Weights of a small transformer language model.
Size: 12 layers, width 256, 2 heads of 64, MLP 512 squared ReLU, vocabulary 3412.
Training: a variant of SOAP for these matrices, 118M tokens, 3595 steps.
Each number is 500 + 50 x the weight over its row's rms, rounded and kept within 0 to 999. Layers, rows and columns count from 0. Numbers have three digits each. The size before them is the row's rms in percent of the matrix's.

# layer 8 attention key, 128x256, rms 0.172, rows 70-112, columns 64-127
106:466436532474404479518437495542579391516502475488510524566565544475580508493578520515535489478504568561453467584470519457519426595537495615484536449477536610483520468466489459517488413427559491
101:459539546523497437650595466504446530496437496461455602523559419515490499498436525488516483468412511524523556483609377494528537513479501554540513524481539471470498509485469520540505480458484455
105:522505473467566342382575492467555434524494418631482556585537539485509558440555462546407503430440592582491589490416483426548488547492474527496516496503457472481597498488495408595540622456559521
102:511550480514461519527528618517545391438529509406447553512548532429536513458478462473553478522637463408527443408535413548534495401482505495450477558542455474498502479488442461501508590416522562
099:501511484549516534506488503467494451510557475447561503512530507502503510466545515508469521518433441480505535532492522459670550441398621490447508517468500444533491482471566528487498639522506452
106:549451451471554523480475450509480574448489399495553548438559531425342491540497456477563489529486490453533516504525552545422494428488528477547565438490433445437494491452505495480502493470381537
105:508555616454505593414560560583457479484550470504494518531594469551474486507535537566549493511510512496549505577504498449552463456380504484562447556513511588469541513514511538492555569476510565
103:494643501391538523525607512526384505517407473418548616468469449398504474484434523440493483539575550515536545563512479457504473506571549491516409580468534468549463510509449474462479406541472521
107:608406451468545498515491453438516445506503508561510525521491640434464564486516490477483486485544497452458418526580460514473541481517437506529426385475477474561485578515566451444516418442457636
101:505487470474472509493549482484562464514541476519431572490470443569542488619483466540532440532553487577505529519551476411548549407465437489560572387493578488439498498575470516483462514554492486
104:482477461441462493538585493575505530508548473490517431426412442433521573513527522486563559441538435518535458529557399498458458504461448408491542571472592468522475538391532514490416551575534522
102:443577537497556524542532496585444441552498563546466517466481555443556567595470526434504437519514506548497527484554587483504542470551462504466475448458506465500378503518486441468365581522572471
105:497449455448513512465529519512497372605411431480483499621474547460423524386467502551603605524518493497487492477473468489489578520585436494446455528478510569530579454410434469545539539454532565
113:553454524511479411509418444574463558527493417440533516379391460555536417453437498556488505464526437406477516591523568485539575412470487539533495510566465528518463411504486460511507536480485476
101:453393542539444496427498579485540512536547399619487516540553495510519486551496548522538459533531543634467467515507487457521392492439510514532544517504506511478469548416545456522438513580418529
103:549425573475502513478534599404519484521544527557510551495512436421488503498476587557590601517485492579452478432475442457439553462505505497478414510480425492576383442430456427551556492531582528
103:476467525466523443569503493468544511477456425502474474484543489564462495508432502532519440598486525400553571488494444523560553500511478475549522540469490609524515526452454537481499442479481630
097:560508464501520470481531511570502507456413561410583529409469479548486538521534475488536488554516441524545574444558479464509549496454509476402520563523440434510516420456497510536440547459476520
110:479485513520458439576558377522554499496603577504489510492546613547471475429490494440482547467566500470488460492472437504480589514586404521520411513426471577377447535444584509567517458441503500
100:552543491479420504435490503438510414479463590517529445462437561449465538515585552501442545510448525362503468475519509560469592412472423476580432503464520496526523567528455415500457529593489443
093:542456566575633526511505530449469526453474540428466482588493497468562507549531542492534546457500459474361530545530495475439537460477490472520549604406443474497507462462532440549420501544577500
099:510484521513509494483600488457507489526658528475523439527443487490462569484558513403438440527421512545522488464572519471488475593455506507590558553490476500546489435396469548534486448515553464
104:493460549541502519520553535541605520400492455520479461410439405483383551468467484458508556500383403539497396503462495542532469377571468455465479477560615528575481532478558463571460547528515500
105:568489415579417537512523507520438453493502373477582499451400539547445556576513450618500533536559521453536532481405486633465545547444546507526542536518500538501389435512491374508516470420455424
092:514451510526429531496571526547518480590512471497491580544501475485511472582568636483574446476529492571531402562347466504487534498564482512595487476579523413401482569470562482489542489529597476
101:610443535528367556443520494585491486549511558562478502440489505478497464582442483447445486477491527547489503497443473536569429407504478426604525462450455482548627552522505497571511527511478497
106:546500381502485416539596461484424488513485513590472470484484610496483511480527495491548594559484480462555513541474410439480528440424540445570574482490416548512579548502483530504520516482536515
099:460583528564524494469522465599479417486538480481519503465525456440392559455486512475497508482523510602498480473457538443477545514483412548561511496500483521582444353497560430534476406490520511
104:438514480573500463486478493449585475458539511534469434481470468527453509511527379523510535504453477535591440460601421510574462553521537495468504541486570410465498519451596498472522544487423537
105:479571494487557520494655583512474461409416502514508500486479524443538461419540524573524545483525473521403606565481535572429463482465510514513482463486526417484547597532528577460505576444467599
101:460467514426402508460473577539441488521547438513489502551519546427483414477428434444402557525522451576442449457473471510470512546519527450492531500543522497472508504611489468398472529474557472
101:509516494449502442533442490520462525538529416503500483471436477495451526448477452466479452556488575445479411457539449523533537459477462463457515498551456477487549521473489474412446473595545455
099:503617548483431585562587517510405449492529462528443370487521568560397535559472465457484500535521573542461472580534457468464494447447487496523545559577480515525503495521396437483481503520478520
103:474474528547461527532498442571436452486539613420592542560543516456529481444520541504514475472559534505506537489500485469437470495488577377538515470481527491474490591520450516464503535412480488
106:403492448534485444450503437513579551445519486477547504451401529444598609465471500480464575440518531539516450457537539448524408553473541452441466475497478476538462504390519529568506491515505417
102:540537567484556494459493454465551506573456543549538484595519493495479524398522580504454467530507525568492526487482588521495539550508568514524482581490531502507516500458555474621456542458474469
106:616508496503438519594502513577551514411523532540526534484465559447449562440467528480428567410512522489539524511533429560482522456487385459514546518497540492489532541486568499395462532578589557
101:565510495478508516511543468454428512550532520439497441505482517510510441474458550562601484470448548505528556554597549462407595525502519483527593483483489465561548470503500502411417631511535509
105:410584472439566473459429431452507483469524512556364487492579534480525536539460470562464461499563498436522574385491549580505462459411532577497507573519481542415588445428583514449493492477547473
108:466514493518481498592502436508538507441576425429611382517465453481525537604483496501536483498597493476457474572555503558413470501431556419454477485449531377433497557530471453479479569504489559
108:480416480519554510499454558508473507494547469495388487486485464520520469522476469636462465553513426535499612542457449494452523511449463534531447460470407635501506531501520554436489490434501490
109:537559494488508483589476514478445487504512549539496447513528497474506404537451542573467461459461458539389595502473503547586542533538542422467473466488484497464442423573483528571528424454424505
100:400489528528500568470482467481507495477543558503386445509428501442474547488513582540464499465528559530591515558532431446472491485501488496468494556478492415507578517502437501574567518523570479